Each number is 128 + 24 x the weight over its row's rms, rounded and kept within 0 to 255. Layers, rows and columns count from 0. Numbers have three digits each. The size before them is the row's rms in percent of the matrix's.

# up: layer 16 MLP up, 1024x384, rms 0.128, rows 285-340, columns 224-255
# down: layer 16 MLP down (transposed), 1024x384, rms 0.186, rows 285-340, columns 224-255
# gate: layer 16 MLP gate, 1024x384, rms 0.122, rows 286-341, columns 224-255
up285 100:196179144121120133133111092131130155120168102132096145115148138139133120127140145164126099132104
down285 099:131133158111115127131150107137117132086145148130089152112072114176130150152140138138088129091159
gate286 103:147125095071143056096127146106137139108137161152127167156110116154120142149119106183110108119099
up286 106:094148129088140121125101129105128137143160104121155119116191147157156125164104113103139119132138
down286 108:118118103085152137141147130119135113106147106111122125098168113118125138141124082126111131083172
gate287 101:089138156161125137138125136156142147148154103150116108109122160147126096129102133126143128145129
up287 104:122099163160113109114129156094136091132123176114065143127128160181107130139108158139158157134097
down287 102:114110109122143097116137159114159127126174131112131085119093090144145103151132163093123098130106
gate288 097:148171125120160115085140075127125143104134142141106118127100159150131149116161132143114123147144
up288 102:113129099070154123161104128179128168105171163109151142089147131104148128119160087120140121118135
down288 103:112127105152098100148098117102121118106138111121136124137146111149126072115106094119133141140118
gate289 102:124147108089174096129154102118134096116125144147120126113115203156131102146126148188085156146085
up289 102:172164157114137129099113149147182123107144137107157140107103137107144094133103144179143132125110
down289 106:115137169087143120122106133123159140094169116135143112135129128089100122161125117165187097120093
gate290 095:180095143126117121110091139127149141092137113139116138119100151153119114128136144142118117090124
up290 090:057141160114090143117157080127122123097127105145094146128109106127142136155110094129138135164125
down290 094:177106128156151150155125140128131206112157097135132142109090147123105120164133154150167142136113
gate291 100:088105114111119138102127135118112090090129126118145085121109107141097154104189106112142152106132
up291 102:110146110093150105113109136133116129120156151127133059150148110120119126142145100111153107155139
down291 101:179148141123145105143122076166140130103080113086129133125130108117115105154118147135127103131156
gate292 102:169120112125102098110085160146127140124126127067137155140127119145107101147077111094124146110107
up292 107:105137094127124106110124099144151146119149139171127129138129130178114125102114104123167110112145
down292 105:103113100082127158120121132118138198106135124145093110119166112140136089098138147153171113158124
gate293 100:094140154130138132138095086138113099099118104146130101142131133108130109041108128138157170105159
up293 097:116120164160141124107169138146104121110124094123135130095142128123092112140131154113133115142172
down293 099:162115154126140105089173174139119137152133148111124133096114123127147121115125112108144093136128
gate294 093:129152144145107120168101147159127115118123109172104115086126139105138167162149103126117086091155
up294 100:095121148135173133101185108089147123084137180123159125159131129131122114148138144139113145161137
down294 107:131130169131118176124160139158132106107105149155129147143146148121138153182181117154106121091181
gate295 103:107169121123175180148110138161165147136155180151141108163114132110142138145133101143074141158090
up295 107:126112126130120098132139161155162131096132117130146145113116178091149144089138116073153092144133
down295 107:111125115132148138116116139118113114151150099137151091156120115085112121125180170076133092122138
gate296 100:134116107094152073147136157151104182135112143109096166131149127154158134106106151136135152190150
up296 094:110123156161196125075129160138146122125076133149087141122119125116110110114084149083127129186148
down296 099:132108132167132095125103113181122143109152120103119138178139074128102148112122123096216132143147
gate297 103:095140144093106083116129182162150166067121095087145134161122138111123122110136128157113156122169
up297 102:130128137117147186135101145082156078167143154122160155145118135120111119130130164120115111124126
down297 107:121118134117143153104132125103124135109129147122114128127123088161153170138104130084159130132121
gate298 104:099152111131129112107093147170090157135110081108116139146102151131178155169145107164124113118161
up298 100:145141150136133112134119144162115185115164120076126150119128121112143183132123135123093171140155
down298 100:133099156146155180136134112133136115166128099104111112115098087114097082163135125115135157134146
gate299 098:129144124155135137138154148142130083176167121099122091143155108090130127117139145108091118122081
up299 097:132128148124136133120143114099072112140141098127119112149121122121117130095135100115107122108104
down299 097:144116079121141079145138151089138086075127122128151139141132151140151107110117166160167092121127
gate300 098:138177149150147085156124126125099147143132098131117095112080141121164159107150135147081102164139
up300 099:123161151111145088107094136143081115118122098140115123100097120094095142127095151113150135164132
down300 099:092106127133165127115116102140108109070128089111118105137083098120147151125104127160093107131152
gate301 100:156101172115139092096114173115115112123134146104068145117122146162137121151153127156098136152105
up301 099:118132156127095111115139155103121134135168096110093128159130130155096117091132122138150093131139
down301 095:151178126166123143085119105105154163153142152124139126103170142144154089130163124149110130108121
gate302 099:143141149142134141116149093149122124143143104136138119112147109095147179165112143144121097104078
up302 102:148089092143134134091123144095161150107108161151122112119112153182110147136074142169157112137108
down302 105:126171076082105130144091128135143148127134115075129110134108130162142148120142117109136161161076
gate303 093:111160178095104140138116098139149146116138155140141093150150100112147153148096129135112129144133
up303 094:102077126132104086096137140117110142142136124114164118161089070134106158140137108127089171160071
down303 106:104145139126147119130142054173161125158159148119084123096110136132123136163085173141095141126140
gate304 103:116150091073097120138114143096096093149159088127148131113161149116107159140106133148136151096123
up304 101:135135128121132101177144144115070136119108201155129114168128129122095175106139118146139128156147
down304 099:139118101156128180149119131121089163163146137158135134177109101134133101111127119103111122158135
gate305 103:142137115132107105094150112128145090110098123130138077168179149194132121133155164119119112143088
up305 104:084134123084117131129097149115093109152123136136104131123135104186141101146136103145151115130158
down305 103:148127122097129111080150071146124127112125078157154148139115142150121115162123112140114159105122
gate306 102:104167119137104125121109159130152180142125112111153168113137122127109096157126135142151134110136
up306 100:153133112103110122131138072168130072112098183139133120157140148173156118105134099102133115143086
down306 102:145116152140089148109093131126171129097112137175115142136163118134110145123134145130138120099106
gate307 105:138118135121143165116133118128093123154146154111109101128121135128130131146152115150128122137165
up307 101:143148119142149165159108177171122139147177168089067110169114155138140163161099102086079090104155
down307 098:124121135137088175143131116125097127117146133138123130167114149137133134165105120132148123130143
gate308 098:091121118112118142102123090138088168126158098085170117108072153101168129096142142122133103097128
up308 103:140162127118122089134130174162116135114138116134113098132116141101108126174123133122165103138109
down308 104:127108154171126111121149139088156117130105115102134154185108112110132123118173154118122142149158
gate309 098:148117130135119137132154129138088103134163072140115097117146144122132105146108106148104137162111
up309 098:130116123118141076158111153163135145102117151103124122179110112123126142069085153133122149090188
down309 101:134117111183116120113180138123154120143120082114105117135141126157117139166155141116144124111111
gate310 099:161130099144107149131128133175139114106101111132120109132138124095124130131122137146111100112111
up310 099:137081124145149150129135111141092123093126134081081124133147076119128145155176121129127148112155
down310 093:109129100098106112167127100137109134141178098122127143115054134114137143114118112174085118143148
gate311 098:114129113086172113103157089151107129120154157149122130098137159130133095113153136156127127150124
up311 096:136138115117125094160118121079090122111128159156101209122108138152139127144148109169126115118177
down311 098:111165121145112123130131167129109116151133172149176160134105173162151118138094097099105110111099
gate312 098:097162138113155131128149176104129123097149111151163119108154146151156125109127084100118154118156
up312 097:131108116112137123147105159112137133084126140108108116137133126132102097156125129114155149168095
down312 101:125140134111141159092140158134099121135174099133172106111107124149111112079134087122117143106115
gate313 097:129112095118096166139122125124128133141138097140107140125140166140139158108137097168099087102125
up313 102:126150137157120114120140096116121138167109096091107155102066116114109095145113155098164144139139
down313 112:129105129156103148104116152144132139152157137161145136159135163149150175094165130167136129118148
gate314 099:124115135148133153107106130151098200104112100111127115186125129115136111132165151133150119134125
up314 107:129111119151170124162120118158126146125106111110121102098109128111144141106143149146147131096116
down314 102:147124104125054111148137125127097080111127139137151155134151115155119138142068160150151155139126
gate315 096:163143151087112121150125134155091112157170147132126082097161126134159190127075128165132123157078
up315 099:095148114157121140111117151124125124163117126082115109087164160123115167109153135120127073125101
down315 100:180092115132168152151126123122130141130160131185105114154112132106121143125044142113148150138120
gate316 097:093163102122117107128140126129142111139182145134147108114105137097134131126157118113128142144120
up316 101:123118153101134122134138152132142133139130161150107179121147112159089173145124125155121132122135
down316 103:129158127117089111130137127144156125142117142128134108099105152112115140129150141159154161107130
gate317 097:144126118089149137116119102077108105130130146105139161095119108105084146163134096150085100172083
up317 097:119132158106119145146148159129169088084130128141106140109134106153088136145124114088163128104116
down317 095:146125142151135106154157136131159141075107155160120150102140129061152123108122108132114145174175
gate318 103:104128184105136138132097130124132126150091120162138121117159142115134133132104103120150162118120
up318 102:142116157163117104143132131129133170197132138174114054148116170151128110094123111136100120109154
down318 102:140133074116077133098108150114120183090106166120148149110129157130129125103134127138103103140164
gate319 098:078105123118095080158110178132131100119164128139110124067117079141140135121134131106145151112134
up319 097:129130065120153134149110130134115143098133138097123109105173168099092122132162156133173111111142
down319 103:136147133172096108143137086137085079080096108101164109168154170148114101113164121109133123121097
gate320 105:145108159154149124162102123148163111165091105139134136130106124127141155109171111159123142118175
up320 107:092173131122125099147170122110125143136119141112159142128137124077111102091116146128106128119103
down320 094:152171120131094138077154133045123167129153159094165120081141136104158103128117128115126119082170
gate321 105:121109115098140183172103111119122148126122106132142106101135103079123137132158067109149152116145
up321 104:113162141173139106118096112141108098157134121123158112133144118063125113088152121105117148121162
down321 099:097134143114087160120127142146133159102112161116079119070121129147114162138129111141092143152145
gate322 099:085155136144167095117128112157141119108144125095158151125150122140110128102146117118145116162179
up322 102:108109160143123111126108142180134078155131132091144099103118072137143145122110140152117133113091
down322 099:140138182137144149162133096109127120127085141159135094124148097111111130154109106119106172141127
gate323 098:118149123122170138106101172133150093107147142165138110148087128181091113121108116069144111171129
up323 101:126114143150159092103137133097056155132131113145132191128119128147124130157137146170150148086125
down323 101:153117128084168109172153120140147111103086120131077108175110121097157130142104099133142083117128
gate324 098:160150154099123106119168107129136153088146111111140098101073144092134157133080135138122093163131
up324 100:121131152155135103142124150142153151165125084147090163136112141143121114135131132148085114092145
down324 097:133104102159122149145128140115116128141168103144132144105139138111132103140132107103104124127114
gate325 100:106172148155127131087131124108076140123119128125164122113097178163084081144114155138107120125124
up325 100:108093135134117139121152115124088116137155201148096064164135141106099147153096085100084102096103
down325 102:133083152143117132152100099141100138140175135149148179152129155105154150180138165133156121101140
gate326 101:128192144145163158067180163171078147145124155100114140107112165188121105114099117163103147134114
up326 100:133108117128126113128163124106152099129103158117121109177095140147141160143190132142155143114125
down326 101:139135140138115103145135105095118142097121129098071135141127131134138166149146118122125143111117
gate327 097:090123125136134106140143094143093126104134178109141137112126124160106155136191095167128104136123
up327 101:107136137121158127102094103129127133149123101149136088127105134140124128132134118132107092161108
down327 100:144123114129135101098129139157095119117118093138125113113076151107119078120130120152094164133117
gate328 104:121121136156127103130152141158096139094124112105110125103139090167138124066119105091113127057123
up328 107:128128138153114119124130109174115114166118132124138152144140155117092090147080106072168129122096
down328 104:115102130142112120161126147103144138113158104122155110171152096137133137162096114098154145138129
gate329 094:155157109139140148137162106172147127153110098100122153126096119148121083115127125146120169111138
up329 098:129136171128160161139104152089132182110126131122100107123164125109123142088120137162111090122145
down329 098:121133126118133109119163125124117150127082141162128089163111133146108145101151120118097123118122
gate330 098:089115150139126113154112143131150124144121158129179132137087104097112166096122109133152097107135
up330 100:116119167121091144140118126147138113149145140108117113115131113101151123148157111120138130121162
down330 097:061133079107146122098132122167145091116103061130139151179152105159147129100116125086110128148122
gate331 092:130142120124130164149132108132107092153100108158148146122098156118141091113178139131075098134104
up331 088:138130136125114174156159117119149141151117115120136147120131157134170104145136116107135175105186
down331 102:118132140121115135118123108153157130121127129118132116169150101128106115106155143102113078083120
gate332 097:095154125192171150071137117140137148144125119088116117146128152149112172113144096126140130122141
up332 102:118142096121168113112157096104136128098171136132105139125138124125137119117119128102080109077140
down332 100:117126145116128082140104145152108123137127093067120134132123085114153113122128162128113158131153
gate333 086:136058135178127178139108140166101158097109107177109136119139132109132129147110166133188116102150
up333 086:124169139132092105140103118129128152136100116135146143131124089128133127172157116118178149160125
down333 112:127084111151133163120166124112129162129131101147109127146135150111097126113109151122118145112149
gate334 104:152159125114115151169149139075135122107152137173150129158139157141104146107125076141154139106147
up334 103:129140095108122139175127202136146108141069128139143086153108139100167155121111123114146128158123
down334 104:095145162100132126125134123094178158111122151124145146094156144113149125120118130141096117144109
gate335 102:088094141121147131130126104094088097126136139159141149096114139128084094120177182139151120117138
up335 102:159151145122123153105149140183098128143135151140116120122140120126166146149115143142140149149132
down335 101:105101112141132105107107079129103150124097134157140150115136111152103149154115121160141133122113
gate336 095:112089131143136095131147168106106135118119090091120091137139141129136131158148165105132128133136
up336 093:090122125148124115111168105182071105146160134113101110131133151086090161108088108161087130106115
down336 092:097113154135143141145109115129154116133117151122128170112156118121114125121182123074137111163118
gate337 096:152122130160160118129091131125081130164126186104160118118167080122128161147117151156199131130155
up337 095:151077132132130127127118115094137140134145147156141126131151103116101099152119151114102098117107
down337 100:119111132130208147133153118147130172136112116125140126146085089158160158140149100154123138138145
gate338 100:129106156138116149114088108152114115075124187165157122136150145144142137125141131158145158060108
up338 099:096105104108099158145103094146129133122085148150119097116118111136152172112139133152218139100100
down338 099:157143128126092102156092136098144136095152122095170114103151124147129110137084115130120143114122
gate339 100:123138135102143149116107114160057177118109116126142126163145162155100133143166148095129144117148
up339 102:130094098107150126115088126128149108178122115138141116136135137113157120164109156126115144102124
down339 104:173130108118126129120137132104124152132135124160135151128202149118137121113133147156127097114104
gate340 098:180076127126144129111111112161161106118118158132141131130148093150095129137099076131096154146131
up340 098:143116093102103114135174154126088118093088134175107111126116139095146123119116074106137117134121
down340 100:103128148140107144150133158160151133146116101116146091101146128172166123176116140144074138125105
gate341 097:148147124107138114144133110169179151124151169164142132058083122146152131130158132151096131143157